From a checkpoint of a small transformer trained on Wikipedia: vocabulary 17143.
Each number is 128 + 24 x the weight over its row's rms, rounded and kept within 0 to 255. Layers, rows and columns count from 0. Numbers have three digits each. The size before them is the row's rms in percent of the matrix's.

# up: layer 6 MLP up, 3072x768, rms 0.0218, rows 1258-1310, columns 128-255
# down: layer 6 MLP down (transposed), 3072x768, rms 0.0136, rows 1258-1309, columns 128-255
up1258 099:119138099136093138089151119138143128127125135151151113135153143131108133079146132141126158124122113108086102116112162182143106128139083139096135140135144155128133165112126144098156151145181133136108129149140116109164133141134113104080093114132138124133126163108105097175127144093075118107135128136127102144108110080185152138152153129144122099126111118129123112140136089135118153146112
down1258 108:167170177136154141121122121124107125123150117137105128107124134138131161123138086095097102129152190101171126156132132107090155150139144126090117135152112111158112090119139139131105116130155132131122109153164114154105090119136128141171146127139088135137109081151136117104099115147171166186098158129138111113141146085126121125124126152120139141104121127138109120137111145117177111088097
up1259 094:119146140114133128143113133145153143151115130146142138126130077157091117132125107110102133113144128137116111151121118083147087120104141152133084083103109119103138144082121159113134104092108112152158113120125152150135147152143121126124125147096117097119161128147165095155150142141153109141142101120148128138116099126174149153099117098090115115157187128138074089112164112075121138113128
down1259 093:197118085164135148105141145132099118112126129143111128102124104122088120133105117105148131144167078097167104157131113101119108124133136121113145169184155133116167112123111149122101176112153155140087161153092119090149132099178131086144091118163082106086113133081142144122153140084117102120144118150136128102134145124133132142140098147148124127118112150107107144107134132100119125145137
up1260 111:160126162122201141142122137141074135098159155099143128135117132178117148123160130136145118121130107128117106113130106151165185125135055140128103144144175119111144125166131137128143145127144106149153124154136118099144115150108124089147145129125127128113133140112155092132122088143116104135153132125120139102144056121146108099134130122123124167095141113130152138121118085164119143072140
down1260 101:109148079158110148118114136182144153116152108083124129096155134144101157125174160133125147143151136104145162128119165124156118092090143125096082118116179145112121105156133143105146074130131110161163118148153145137113152130098140135152112100094136085103117189123070160170128121133135123103119138141129170113142105091154111088173101111102081107129131141121140107118116157122123149146138
up1261 097:113114135106141149131096121106140128116179123128170122130127152102152129127153162164137127136107109124163157150079198130123116093142113121146190160110184133163143148123156159126127161113166143132129085125144081171112124112154075083119141124083091120185120137098114141088159145151109129119150127112111146138133170110107134172121132125121147134121131117125135135164078109120117076143153
down1261 112:111138124136155101107167115134109146145091161099072156142128124170092163117124095154133105097105113117141085088156072121111130190114162108162102129123104116103145157135101099136144102141079111152129173127144151112122114116141174154136128118141163121094125083153114106116122103092169100117146135109118105130112088106145119093118110128132137115124105117143140129140148113154117173113114
up1262 093:100191153142126125105136112089112104107127147053145101145123152161115107114148151147149138127135121113123122126110127150109070162114101121101091142154120100108148178133122136144118123136099138165123108109116115114117140168101140109118141119177085115131103129168111158128145106150119145129143123150131104131114154117117117108138133165121108108085132108121130112107148146083180131103156
down1262 099:095089121108148107152100103163164153145163149171131135151136165130138074196123173096134117126114125163129132085073149155160141134111102091074128121139120157164125090135114133107125128155134075119110147123146108171158152098110100132163148097132137091161146118150123111120088144132092141122162125102131147126186113126129159120155163107157123114108108108143134106141144126148163166134078
up1263 096:134132141117132157171118125091088094077129166167175092130122138151084131112141095147121110147072148102104094120160140135113152136147133147124133106142111171124117130152148126134150129141103140146119126154159103153155179135115087116141169140140095148143069112138119092175125206131121136158113150156144141148149113161163116150135106150128115141103170083146162196114136132144110142138142
down1263 102:094153118114128121099171138178138134179151077116151120113151144128182143127131145128149147145168133157162176152141092147176129144142106074119108116105102152158126122124160121106159097126120128137161137119109162134117108141096148101139076119144148120130140127161128144108075113132125188135119148141121148153135110118109123142143144107117128113140110157160131135140119153139160159111097
up1264 100:147150157126151139147133123130099117127122095135151145113124147160161133084134124126108123055147139134096121057136112141188139127120113138117147112078118116082114149140149151138123125140135164130105117061140135124135124142129175086167204138109080141123127126181127125156092121123106135137114143142116168155165159119099141128138137117143133157144126116153128125131095110132126138085098
down1264 095:116107132087105129162102136148124124116143136117101115131128152141134089167118111111130133114150089107160136153130174101094128153129137099112115154153161154179110160115140146144109088146115107104135163152111137097121131143116151144147137154093121136130082144155112094115159139109152151087154110109106081145115068121117157136157139170114174099129080106077129140103167148128100129149101
up1265 098:076101081117114151119153138132132117105142170116121121148118105130129108129146108135133173137094145105116085118124116165108151172102118141132126145152137166126137153094094157130133170101124077155167123104117154133124131151110129117136089129131149140123149093120119123158112122103159130120138142170157149154116142138165101162125119062149145114082126150119133161151138118092143083098125
down1265 097:106165124127160120121114110095083148135081116151074164097131134129138133148119149151129089143165145147148131154106170115156133114125146138103161098126143131114135124148138081140092122124125170110135134134172169138176165078111119112138134126093110099172132138112149138119135160113144127128168190108110119114153071115128153106176094149118140106145136101070071118137151126139107149125160
up1266 102:147164148119134158136121155079150133147168163138112160158147118145126161121159139137076140164131140122149157161114141126107149129112085126124105102145166122153114138137116134111095110106154109128130118126143143110131110108097172165161136112177141120169156137165108113076131130131141130136133111118100057124130139133152115156102103140124184103141120158110129147079150151148093110135135
down1266 100:131079152096112140128113094112096147168157143118112127118155164131110096102159171170094114129178149133143156146148123135175139122107119109127147128115167125142163124145126147117102109137161147161176104080112170101113144156146169133106131181121135148206067132101126082167134142077136097107117161126130144128081147123119095106134127138131129145120141136136084079121110105122151140151112
up1267 100:100134140127157112153126101120121132185104121151090120122138121101151148141135141147132164129136146117116115106125124089096156117138116128125154118131154125124139134168134139121104141087131102144091082130127150140140132174130103088102158169150114116157154147155099140101143103123173118135149132122084089168119128150187142129138132098150157081110150105112148132116180124132151128127091
down1267 104:138109133175132148150134170121143123093111129123163152138106159092103124155104153144130114124146148175135142127159141130124113097136178102098106151129089137117159096116121091122150113125090153133120155094116159142126157085125131178138076157126112077139105123091165129136129138108095161117111103132108180107171120132119184109102123152111137135111123129134104148129152126117150116096089
up1268 105:156151150101155108104122108137105095137123122114149155104138090157143125106160148142132151139095126153122105136114113153096131152144129146089187130162118131151156182144145133123137096110085131137124167141138105099134095179114102106160138139193099116146128146146165108112179141113136109177126090149100092129103154125153159099138128126114143107171103117100162157118096105169095124086129
down1268 114:103118107152137135059102139104156167136143119125112107136091127110103124138130128123099112124119091173110135123138155129145140116167146185150076144094132167124146120127141111134146117153132124099108130172101134133146087122141107193108160151094113155153110145100132117095118164148165141136124150123138167102148079174142154176115143128082118154111137128172142149121108111076126144167131
up1269 102:104103127142078115086153101141120128111154161086127158157102127152155151160125177131118132108114132139131162150116137157085118074151127097140146106140178120142139117114168139109135143089114107145146105134144183146129111111089152119120175136107118106131145133139098153145100140147157116092103130145129107129148137176156096132173107131145147099153151114115162127170102146124126176085135
down1269 094:107107114099162138160111133178151128099117100179118126129174183101141102139126153196122171116143151114091153144160103094137132072137173131131132113093147153111139099170062143114117102115133144113146136132120096164179090105120101109141102051155111130173118145115181156123146143109089163133127151125145118099155131145108120118156093085152084177124093148102084142158114085142121125120090
up1270 100:136140131084083161100132151092136152146152121117138141136135061148116151127101123152126142144120088131139115137150113123104119088141137153103142136174184101159126152087113131155129114102092149137153119130114151138116129150078122130164158135128094129124147098148139096129141118106141128111146111124095151183134123155134141136148094162130147187102134133143111111106115132139122114174089
down1270 107:137136161106136114098099098153110094149139104129117130082131127104126138140123131129115100168143153153110145125087118167132129145108131129157140136082132156116145130117152127113091129107099126113147152113138131131113142109178096128135092111116124154194089131104077098136119173126086157109124131156119139083131133096134095123113118154153149167161147134124170139092117136128149132088143
up1271 100:081151106179132163125154134132122122099108142107147088150132096097180166097144162131118102129127093096088156175141144127127110136190108139060134151162116131127162170101084093156137140096095162158110106098116118112089113139128102090126128134139113148155116118130116105117098103125093082125139112135113122113139090161142142122121131143147131104136111109117139118109102129100159116101132
down1271 093:151122126115141104181094159132129131158129091151126162134152102120131130152114165096147140144135121155149130123113152144159142119138139151136117166114134182118107139112102125113134123167114146147152123077106113171131183116140106211141124127174116129142134105167150134104156130121111157137132161144149128112093137143153139155117095131117149094103129183103091143113141118076116119073123
up1272 102:153163136129098148154133108176124115126130121131102128126145140124114095142168118153167092148169135116076095144102135142084140174117142105118159110072144156150123097160105136111126134132152099159132151135141159103101170124129102133130150134143124132108135100156113133145106158101181132139144160168121140130136132116100072151130112154062141130102142105138156120150109141117157136114100
down1272 092:140111128097133085118142123144096150139112115163168161110083164111117155109102089107104098121124131127121124093116128157145104150101095115156118105127073115110123127096111103151145115137122137167131138123118109113108118144122140155139122177060156151116122159160102137138158144102147153087128133128149124114128120139152128073154137126120154123128101117138139104132174095143117144143108
up1273 098:131141137116146128104136148165125117139122120109139140122102135151127077144137103177130120093166115114063109119096151140114131116090134100086118141103103143126142121174147128135121127138179148153121136128129096127108173139109078100128115182099168115140149096105103113162135128118150154181162110157144130143155139126105163150166113118145058104075109129119118171116119121127111118093098
down1273 096:138138137139118117164118119121118112144137125165135119137102112126141124146106147137147118151145120116132108122155136122133117122125117107174102125120137119156156131123128131115096153139111136111129104127145116140102093089152144155174128167158140150168151105104167127130106132114121104141137147096115129067130127111117147127101179138095143135125139102148151116129089171122088122087119
up1274 107:139116135127127158174144151142133120113117151104164117122143108139121144103126075189107139129107083124135085138079145132082179144179112137111094141150133171149130149182109128112149133158109142129126087086123149063099156176115109120118168135107081107136143136115136148163122110148110059167146134129118116137102134106164153113166148188093132140158112125166140112099176137118144058152153
down1274 102:131125116123182118126133123176156123151160116134138106140125142139160121128158141105175115111109101122102198083133118086158126157106118102094144101132137139109130139127085124147190110149130084170128109066165191153127128147143108105127089153124144148179115132132108091118142128111122165077128118129118160129151137128134148127139167149112127069126132145168109161105115151119140127128150
up1275 102:121075111122123094112152109137134132131138137158143113102099125155129138115138133150142149189155116143099111144159131138127124129081132092133131122126132172158146121136135173109087115152120107140105119107167145121100114149119100145098095129090098151111123193147092131115104129110114092115181134121175116130196143130126145196092138139163159140143149127184084120155099136125083122079128
down1275 099:113154169170109171159157175099106125117149126144105131170143124144120129113126135104158119089180113144146166125140130141081107143160148201146112154141112080090132109193112099115118126145153169079160124119154125127103126134095111173151126102139115148115152116097148097103118115100079087142134099127116073128129108150138090097104104134079102118123089137145151149116113153137097134196155
up1276 100:142132133115095152161113146143128147141094135059124113077133104111117098149153153179110118075186107127141084122151103144139164129125128125164138126122147097120164091179203120084127114149140105161111125152151096128136148124143121109083126143152075146131085151121109125121143198174082110135123137150138080134154098112094102137137104127145137099146146166124071154188152121134135121093126
down1276 090:080150103132123117082128144126111142158158119172110161110130129141100139150136104114124157156089133122143150115109176118136136111166120109118118144121103156131087146169155080107159173128078129162153129135141146100122130162134071105158130128133155130181122164146110130109135146134092118118148144147175159093133158139090129138132152122121121141137121076154143113115089153139097117123105
up1277 100:163128114120110095176105165127120142123157121109151137142151145129127132144128125116135113135140108060106140121161086147112100123165099137143147163147136148067152115118113148123125120134142067115133067134116090106121149153092132138098128157140114126133128117161160106117101148117154138117136122122164134201167119146167145159128159154108094092130119090111072176113143148096137149116077
down1277 101:102176130120089130063142074126160092144157147142086129148131143085162130143153119140097144149128102103144128161098145143155137153106153087135111151157154135127111091150140112118150174144132086136129127150114080149137152097127154119144102100105131107153123102114161128155125126089102141123140149122138111117086128164089107144125162170135143100127118127131145120108129121169151101114147
up1278 100:075153131116101151172116135100120093108127102139117135109124118128161184100121148162154122094132142138185107135118129156151130097162112123097120111136131151120148146140181162125144127139101111191104122137115087137112133128100120122085154145161113118137163127096100124123167108120135091123110134157134129123111066110145151071158133141091118117114072127139123107110145108115119125141101
down1278 100:159140099164130133134133120125116138184174099117170153136107142073140105122127105081146100091089143080137135123154090156204152103099105119154112145077088064165117128062126109128133160134133135138123085106148127087148158141096138118128135138163124128187106102160129115130143184145163149121164155117155138132095156095132164138129094130075145159110133112115096131129139122125119167122121
up1279 103:176162112136160133110115116119113121111141118126177101103119173110090144101105130161135130119126130149123110149114154106145148107143084141129155126112099135127120180173135141118152132146136131162109138141112105134159119156117128112155160179141144091120108185158150153089144122166134147121090138170068141148112128133099142133094132161125153129092131096114141138117125097090128140109148
down1279 105:146154122143154135184145150123099138118127132129126136136150120148159074145130100120143102159121105149128152133123103131125106132104154094113148097157131120113146133114135113139159135132126112109131142167132136134122126064151171105146116102077138131132106128120128108142115132088141131088134133121123115116163123151119116173127130090130111102173141146102182154100116123157101146137146
up1280 098:178111102103107157116133127105154123131135129144143118097134085145112131115118154138171129170129103138114154118162125112135179104095103178108113135113092149173149150170179092142140128084112150142117101132090135158156165113147126159122138198118105145151132055094139141141137104134154142101134126148183150129126106124145106079126085077136153118126117123138073138151107128121107119115131
down1280 097:143156103170143136138127115154114187160117087072134125179150131110187131131114142148079135097140130142121147128067108151139106146151126114131126117123165092123137140094117143132163186103132106112113121122133124144113125111150112130101138112166111156093099158110118066126136127097078098125170113111125097098138088159118125184133139144126159114124162129133133140122134139135146109105138
up1281 103:127095134105108137133136118134099110132132194156170166160147135151140104168097113133129091135155095096130130127131139174173147122135129113154159137139166134120149174129149153105089136114102121096127122066195094128105150143118096089108082145121105104178121108129139113134157137198080094146121134141126121152136139095130128147070091072143181108168118101103137147195140103115111118110121
down1281 104:118124130145113124116109121079122099091127127125126130160144111137173118109146118132171097118129122161104122138118097137122133088152126191175119158122148121127122155114159156144191128127120152118101090130086125106132127113139110131139110164153169139172130151125086113147099146144156104109114085156135080141108122138116123126126157117090107077104111107162150120147152078128143155130106
up1282 093:117165111123123111108132138127126118153131142097127161125135130145154092158148166152098122140144155149130087147158103137171160132102124157085146130106133116160119160080131172122113150086157126140165125116160187151110102164146119078177154151162148153142158162149124158165120106157160175078143131180089141165130137113092148140107120121134115072125142107127090126197100133079135144135133
down1282 097:120119113140115128147151148140122118132115107159120110139141138113124175119120108169128128140114136141148155173109138111118126125172082180165131134116173127107124111171068088148123112149128118114078099095121119098121134149110100182120079111114129144148091127082121116132137142122105073155132129125169120104111149124146104105140156143158167156148126084128145145077133129145123113134174
up1283 106:064126129143043112148120139144107135126116114143147159177125137143141124126164078143133146103121149138120115134104129138103095138137149138126147109137138125112140146132119129132162105133131091171129165109134156155143108099127117072129115118108139134132136100170129127127140169117107105133173130112186114127135124098119099132075143136119138111157163132170121145144135139073116121110114
down1283 104:159139141096156152102120096135108138154101129097122137064121124130171106104137129118110103139105121135079196097161096123198119141095103160147132101113111143103145136100144176093098142126113143100132110095179130107108140124142110103192119128088124149166129147114141138136151129152134121148114144143124161088101157094165156111149119124119158150146115135126096142122102097129142139123123
up1284 102:091182111124090102135107130117109125152170125139147095143122140145132132147140119168163107098130109109140126110146131127115118112140120147078132123118154177131118133180153172138135103104111124132089130146093149141158145164121121151119116140110146097131133129115118115150137095111124117131131192154178132090160134182149136164069137128176138123102144133142092136107214153104074097148190
down1284 106:150172157075143167121162112156103123137123112102154190124113137152161162105114087159112097141123173122102159103107154085116146111104167142134108117131119094146134177097106137143121111151154112147135099090141097107107073143154162099142129130148094129110125133155151114120120083152109150130133166117142129127128128152092126142111121134135117089164073130097121140110130136088140144126158
up1285 099:139129098124106150129113124093116089111155160079156147154124146113138085132131161144145135111101127098075116108107111164125114162116101161139156150121106155178111192135136148152166104102160104107136112110101143132168124187083121148149131164103139121120154128130136113172118137122106130113096165121186083129142129088150141095096154107148115139118156133085154093127182094126133157118145
down1285 101:102154153168173163124151111172133106107063135154142115152111119162142120109117110104137150140147120131150120137146104130124147088121125096177159124141121092116160124110122105120101136095120100130133092095125123132120129126121151156120101095147125150158142144132121115115121128127111132133138142152117137148165109067083109146134087137092097140108124130159148116160173119126149149135121
up1286 097:091142121150069111126115102115120129172179129175153139084091138148143134122087107163124111122142105140168105122129149109121150136138120108126111120132140132120132140094150113160137134142119139108115112105123096124123133124102095171101089155158160177154147138128122157149132157066107162151164144180148092117079176147111119109135124150129141091115105112106109151095155150146084098128126
down1286 095:177133130118102139124132092139167153174133153139148107138141120103072168151147122119131078142140108091095135132120131188097121089094123094100125153145176150119102137098140129132086093133129121124128097134101157085122108172136142167122138161091120135177098096126161115141117121109164130143107098076121108172162146124161127095119116094149101174110158131117148129159112141154126144144116
up1287 107:175155157138162135121094109118129141137096101139111170105159084114141139127125129139135144137091063134137173123158115130117142133130142124083135165152157103124122104140125134148135124129154144090111125109175174053134134138127131125148149122153119107167117132140149121138180106124102112119163085099133142084102095099149131139106114133155130103171110122123114155111139129154113132140108
down1287 110:099110126140116144121129157131127125131166145121144103171118157106142123131149124101109139138131151129148136140075141115132147115111121142151126111146086112104163116124137170116097123136136154155166091144103114145126105129089123174131102129131122081064128083095159132128096143131138152116124129123139119142146115174136132137113126105082112116107159150118133127124080109118151119125133
up1288 107:148149146116083143113117109134152123116138132123124163140122154154110158144137147135135164142136117146126121127113164186168115131089089101157146109138170123105118135119152116097087147125135179125117129134183126136103103134100119137146120171113137125132132116104118144166133165123146141169122126175136109100149126112127145114102128137106147084062137103148103122141066150127137187166098
down1288 094:121089120146114125106131167117122177139119168102094144162103149110158130136143139188135142110099116112095113115072102149111151176142071120145055127137100138115115090107124070154128105128100099137150115124137149126137132128129118134116152122127123162200110160162113118112149127092139114102156152138114143121121135141158087122159147105098169140085175118150130125084131123126139093136139
up1289 098:130166150095134112156097140119124112114150117182152132116161126174110136117133108144135105161144096076134136136094135137124132139145097166113166170145143147172144127143142151143131127144088104129165128116114119131107093126132114138158103125144081150139162111145107133103099149070133140127137160093137112149106125119117142102092116112169139110108108124138133100139089134130088140140082
down1289 099:152111125138113150120151137143103114133099155179142123110132119159137106124120130080107134083124154105122129134144183153140108131139146166128115113114112091106128163136144136126140138128154141152080120100091100135129181076146122131149144112124124132157105182137132112123143106157132100090140120138102082081153116131086134123112136115108135137145147082120105175157141128120128090090113
up1290 109:142070139116139115105103126138136077104160177132133154145164159154156092151126116137154149124134105137089136137114103154107158105156129144138114091147130156112146115159163120129135122127133102136126075118135109144112156105086084131087132149109181091143142144160143089115113148156124128093106125120113162159131132094121126179147140135111127117110104153153135152151124118126128109086149
down1290 112:103109125124088112107112163080119124127090127158098187186118101156140126122150143154150145094077097118114082130143175119118131157149122148129144069110133144124125120128133116126098112142133068127110132127109140130108157121156180137123115095127125120185111108168114108124117145115146076102170111151120119142126128139154153088114135168119148131155114137102085126073117132087113122140094
up1291 103:174113125132085115142160096193112108074145116099159133108102126159179163119159110095146129102126155118168163127153095161108127153094124137118114117140125117099140117117162101112125126156139150130173103089119118164087154143152141097104105142120086102137149134144161058108138141101159130104116146130167102106144155125167132123123113107098138099124174114145110114153115141151103117125151
down1291 100:104135089076147112149137142125138143143158132098103156097129100133135154111136112142124118128135106113118138167114148097144149122157071146142125135150159161139140126128125133145108154125154124146100146094118120133126122136121152152158091188141147135151114152107143155151114190144155143101138123127125134159145113133120122118153091114142133133097139118124123136088126117131121138112144
up1292 107:114143092105133108144098126151157132116168112102117123124131091080135100140107183118140137080118129112128125136105074135150111142131115131111132141128120129075180180147143161106129164112136123146163137095153141102141142140120143160107112150080098127119141097122136087109121084111146131115134116148132180134151142125160128121117140147129102070101095176129137107179121122108150069113151
down1292 101:117092094116110111124151150097131104113085144141132109112131102118091135085109125195142124147118158172122144150155116140141148131141143105114181135111109086157098121145117135152109112124128139112106139101122132120124151109169163142160134087126140115188114149151081129139117151133169120113103110153113121133135137161135157099076105165103138148122125126104150166161120136103115129158140
up1293 089:125103117110069144125166156155116111158133122168141101092136100137113118112145155126148129108110107080153107134131124138105116138165146123158149119161147125139100131135144145099131082119130131158193115132124097126137134140139098131134054163094106098099156119153133114121124129084158145156140149163159131144143163126122124160123121137133143139146132104135130131137162123132145098179151
down1293 096:103163104161137134139137100140127124133087155138147089169147116106139125097170142132114166144148136184157161143136155114140112097145172083061125124098146138131162130119116080158142112129118196108113171177138147118158097093152151153164121078143181133150118140103090130088078126127141145117120113134109070121134142054090099077144142154107137144136103162137125145116106134148106127115101
up1294 098:137144090129154123167113137116125105132148068174128120108150101116114126137121069124134092093134117127097123125107121122159106096124109087161145144100155130102118125182115128120131148089128087122089119134143145114098153137131089137104112118092120145118076126134089141137152118111174133148101173132155136130168151113152113123091116153119118143105176131099087142138107107082144115151124
down1294 099:112089133097145122114142139157111118090118153115083081120126111182142149108189103135122151177162119130175105161148120150096098138139124140124086111136090132144139133122120106116140138151126060130165126143135127111108128111077125144122135121098149129150147113166151149080149117084138133115114133107136078115164125156106103116141114138096159131138124134145107142092122161122137136082122
up1295 099:178155115131090110132142133121162131122099181123117139151114177132156105154146093101152143188132125129204102135109132145106202137118082107181118126093176153123125140120146145130133160182153135126121155112144128140134139138149148142116118177150147130119170151133101163122168125124129158137117171172138130115125158115125126175098102139102122121127153147157146123116143151116154113115144
down1295 096:087141110102111119114159151108079134094130080145117131133117072077127126110120133184107158084119140097099137122173118101129095140139132144084137087141130122130107107140136125130110095096076107117173101120144113156145097161080103131129101084110119142093137117127152151137124170107129078117149096138110100145136117184122093129109166119125101129113144115125087124134122109148129129143160
up1296 092:108118159126122143131111095133117106120125152118157088108121110108112124131160085138107099089089117144140120118170163129141140128115116155140154123109141131119116145095140103118128109123145166154163123141106116116110132109130138144084133161177108122100129121153157121151105113120100148150125158121108156101123181141097102127094101092117134086172111138167151140135167088167144104129145
down1296 093:154129147123152089090122136126154157140141125156123108100134094163131125149126154179138098181159136077114095134070104112150096112147118135124120127139099129147155155146124118146096153148128152109089104124168126108121139120127095114159153081127125113152104125086122150136142137139146105116121098076120133095102091187126132101136124093115146140081125123111120092136133153161095097137160
up1297 093:088151136091148140140121137140128137168115135161120088161095155174119154119136157144159138139164124114096126126134176137139174136113133105095171158136155114117121111094125107098120085132106136120170157117180095119090138138160127098121131151088104139147086154129156122121165120144100115112131146179112095142112172128150147137089112122121134079125153126078135116144152104120129113093092
down1297 095:125113168185131148127101149121164083158120138135147155131174147127160117135130131174107098151115132149152156112144150131116080097127142102132130157102134115158108107129139108127155121158161106121141129123115151129147120105115133132116141098149100146096087112174143151101116153102156128135113134127096095145118118095106100166125117114125125133131132100150118137116129165158143142141101
up1298 095:094167130150140129118132123085087108131131135157096119148134148081119074092112135160143147123138121120144108143144148091116130104151150131201127095123120125103140140141145099168107155110105111144081093116096128172155103121114124113170103137144130098139175149143109152144172133138152110151135168113136100074137116130119116104120135131135099141125131123164128168144135092151087162138101
down1298 098:090106184115139098110133123134161084113136119113164141119137137127147146168157123112119168152147188149109092110096110181136094123154119120080113124150131157123125099123074098126162134154164151116145140089070162108123147140143144160125073154130121168141077091150112159124144095108102114087209117123115166154122085115095169137115157144075150138110118192096126136131091107099175095138135
up1299 098:126108124085133127163123104156104113078113124104126152148131137147103093133105160135149134145113168158124146084097107131105152090135111122127150117105116157100099151093175140144099158136133074139143102114144155112116119163068118123105153118124118139157099108152142134111134125104126166111130169125122119126095125098074142131145129129118092150127135088134134145138089131137128112106153
down1299 105:167085161175182094142126109085108105155140129109124104115128168135102177107098121159111107121126108123144085149166152121131146164149134140161124103156105155117112128146149101127147111146123139126133081128111143145113144142112147113167147141118151144147124142159113070130139150117131109149141130141110124077103105147105111121148135152130146096122094124116146167077148136142149087141156
up1300 101:115155170142085128134144169124121126069132108128144128109157171142107174144127110164118141108119144142166128134142120135128142132116120156123128117130140142138130155135080116135108130148141090133137108115104122135097096123136116121070095143186092127108143147103118079158113145088126116133130132071113158092149126159138131114143077166148092130124120098171086122110109161202147096142090
down1300 098:099129097121137118095087133135156129155149132133123120144161121161121109110123162134123112150132142140092115116107121111114127103111103089123116117127152097128112090124115111123128146180178106130121139119109089132134116157103126102132077151114153164081136133090167139130148134144129137126157106135152109151119121126139127149128112098111098130089129169136105105137142139077143148073137
up1301 094:123095123153121161120088242153100148132105124116151146148184137135159087144136145130164117134083142075111125168094098153102142098095148134106117088140149128113135137120181197150124096182147121166113143129150110102101169120110092046139165122124117077143132153128105158121092176122151137112120122149117143106130128143141127136112119139174104131149113087140145135123104107082175144055122
down1301 100:127141147125132123127122129114192141115146100125106070155128132132128112110145156153139135114114165137143179108148107128151113143125145109123131143156102061105100133128128097115126189079091108123124139150125118165115129109142095137097141092176119136156140163130146130129160100142136096134163121096134126139094152137137139140133172111108124136148152121133080118128117130187100128151145
up1302 106:156142141096126095092142107096117093182136127138147079150113102106101094113143128135144127101108119080111128152157092126117134089121139137129163105133152142148193160128118126149150106102112113104147118100139113141102133137105119098120141168129142136135135095148143135087148178084152144150071148161099083125124115099117098125094122145131114134107133111114151082123153143124086140126094
down1302 105:108113144129148156143096142147119086143077168087115153114117132196088128099100162116098122119166141125148111125111158149135085091135155116120110117123130144082121127138134093141151169095123171140081117139088121092093106113119110174105107077132193106136132086108108126172124104160098134068137146127119161122142115114094137148123133150118138135113140113102101103109115150106154121103141
up1303 096:153141093120157134098154165138142148129189121154126122154158121162129149115109170109121117122149131112133125108171152158092160110172102123111100124164133213150092143138129152110147081125072120156144114108159103134109165146129108107096087151082124141148125147131110122174173110151127128099123152151134152115152186134144129139130111152152134083145091104064148130112146116123110146156151
down1303 095:087096165094132166185105168150117171088128097138130138121131115108117155098148123141130090135113071127154104137134146131101104139136149131153106149106072125149166090151121137142127123178116125141105139171116140164105125133144111145157147102150134144116169120139162143094121097115126143136110108130103110152093147120148096110114127141108133136126132096124106119095130144175098132123116
up1304 092:124117136125173137127156149159185161112131142139160158132155102095207130159134140156142162137127090148113146158111168118081117181100120133137167129144144143141112116108155133101116142113121139086135123119127126158128128128126112116134138163138103106104133131154151136112128132176155111149114139136160124129145105140084081171096104151102103116144152121112117174125108156079137151150099
down1304 087:170144116117104120138117098112108099161106111085116083144140123125148096158130117114116057138167137083092099104156132137175162118177116136163096127112117113111151110161158126128130120147103124142088136107131113095165152115118114120152138142121126147101114112113149136116127160105116111108132128139133124109122127074156153110169138151127140108143159113118147104137140153173144129096117
up1305 095:106105153096104142153106158140123120126110135162156140143125177104165113131142168142124151167134157052185135100137136139116087123121109120176099126147156112106148128160146163149135116102127087111099165143113130121092165133124070113103151151131139122120163154097092149147122099109170140100093147128147149105140146138088126175119083141124128131132115118174140104104101137157089114136156
down1305 100:157155136126112135106145083126149186129114105127119095113127130153140103121146092119109113089130102141097127136132146090120099120164092112152146172093100172141121162087123114120136108123112133101122130130132124130123098171128159152139141132149155124160117138165170122109096154121145098131160090138153103122106143142164136119068143099109145105139123171152107128150117112094147137131088
up1306 102:145123145116139176144126146123140067106125129148109130103174145135160137144152093142168127112152084110161088159134178142106125072173142150157114119137142130130114141152111128166117174100123110145125123126143111106154122102129117158129104126121130149139105106130122112108141136078132129129102167147093138114134112119121097138171116136129136098128161118135143163133123116120068152092105
down1306 100:145149088140112078117122141164107151132095158113148114151122128131085119126132136140079138131152134118113134126124104161142166133126135100132149112121139128124119138116144136135131125114120142109131107124125154126101144125139135175110125145088156122158129086103129129126124097178112180097147122125174106104158114113138130103085149120105150129110089148122118122149133101101145136124117
up1307 093:112136126132121168166127116133139118132125144177137102137140132132115152137121138141157141112130139116144118134093163151124089136143126150152145108157129128105117130131121134117107146138138129132088114103113083146093096121141130149153120161171161161129151150174078106132134113136106136127128155121117097108104147104108167155126120157132100117124108069157132116113107147127165101104128
down1307 092:145164093152118100093109142114126168160166107120164138115153143085175097096094090118093155158139155133109157117168105139142151120083111110089142140121127121105112103114122134114125115134109178138172110133116204135141163143126139119125093108086044113095125113118173145142110110145102110128124115180101140097094103127121143094124120136117090140114127160112164123119119095099138128135134
up1308 110:148148110106101112118094126146119107133154130132125075113130116100158170123127158131122148138172151155143091121107113117133094135113091144070133094159146137126165147131089101123174165137150119123129113103170113142130134141120079130154085101115130112122135132126136113144126111119123155154156131157137148132161102107156107126152103085116133147092158123102116133082127128123132118137154
down1308 114:095158102144190143124138136138137127122147147172114134159087068135110149167121105116135155107182173133161112143114120107137160115109142081107128163129128090094132093105109137113124106165150133120129105100099104126146168115119139143147102121095076129178134109144129147112143130173086148122140107115083122125134123108146122101170104127132130120181083137106146102127126154129102157106127
up1309 096:125129119119143159168123131140141118115126116116130105121117125111107128099144133097158142087112135114166137133155187136083170108091155167162167119112122106159073115118145126144170142140160144145082107124112105106135154171150134116112107116070113090111106109124090131134102107135102141110115135154105115119131103115089131103131126124075156132152150121125201154095143167116143113127135
down1309 099:123072163141144114125129140136114116127086131116104177188147141125143132185153111141141099152101119139133107136098129127175131102158082081108120108160132151112160105096121141149162103167112083106132102116151163134122103109115169087159125167150115115149147159140150118125132158124145118133161073118123145153121131101153137142160114145168108119093159128124080108145127124103155107126113
up1310 098:152137079125172146165123188139063109110140117141135082121155119137164139118124139134132119128134118107112111139160141109136132123124136122086108156093162163096124108115159118113129134141138138112124120112160145137079110138140144150153131113122120162141179126154136126152129113149130103151153130146118112160149120134171150124112135150135127104135099143104141132125119144105148163141144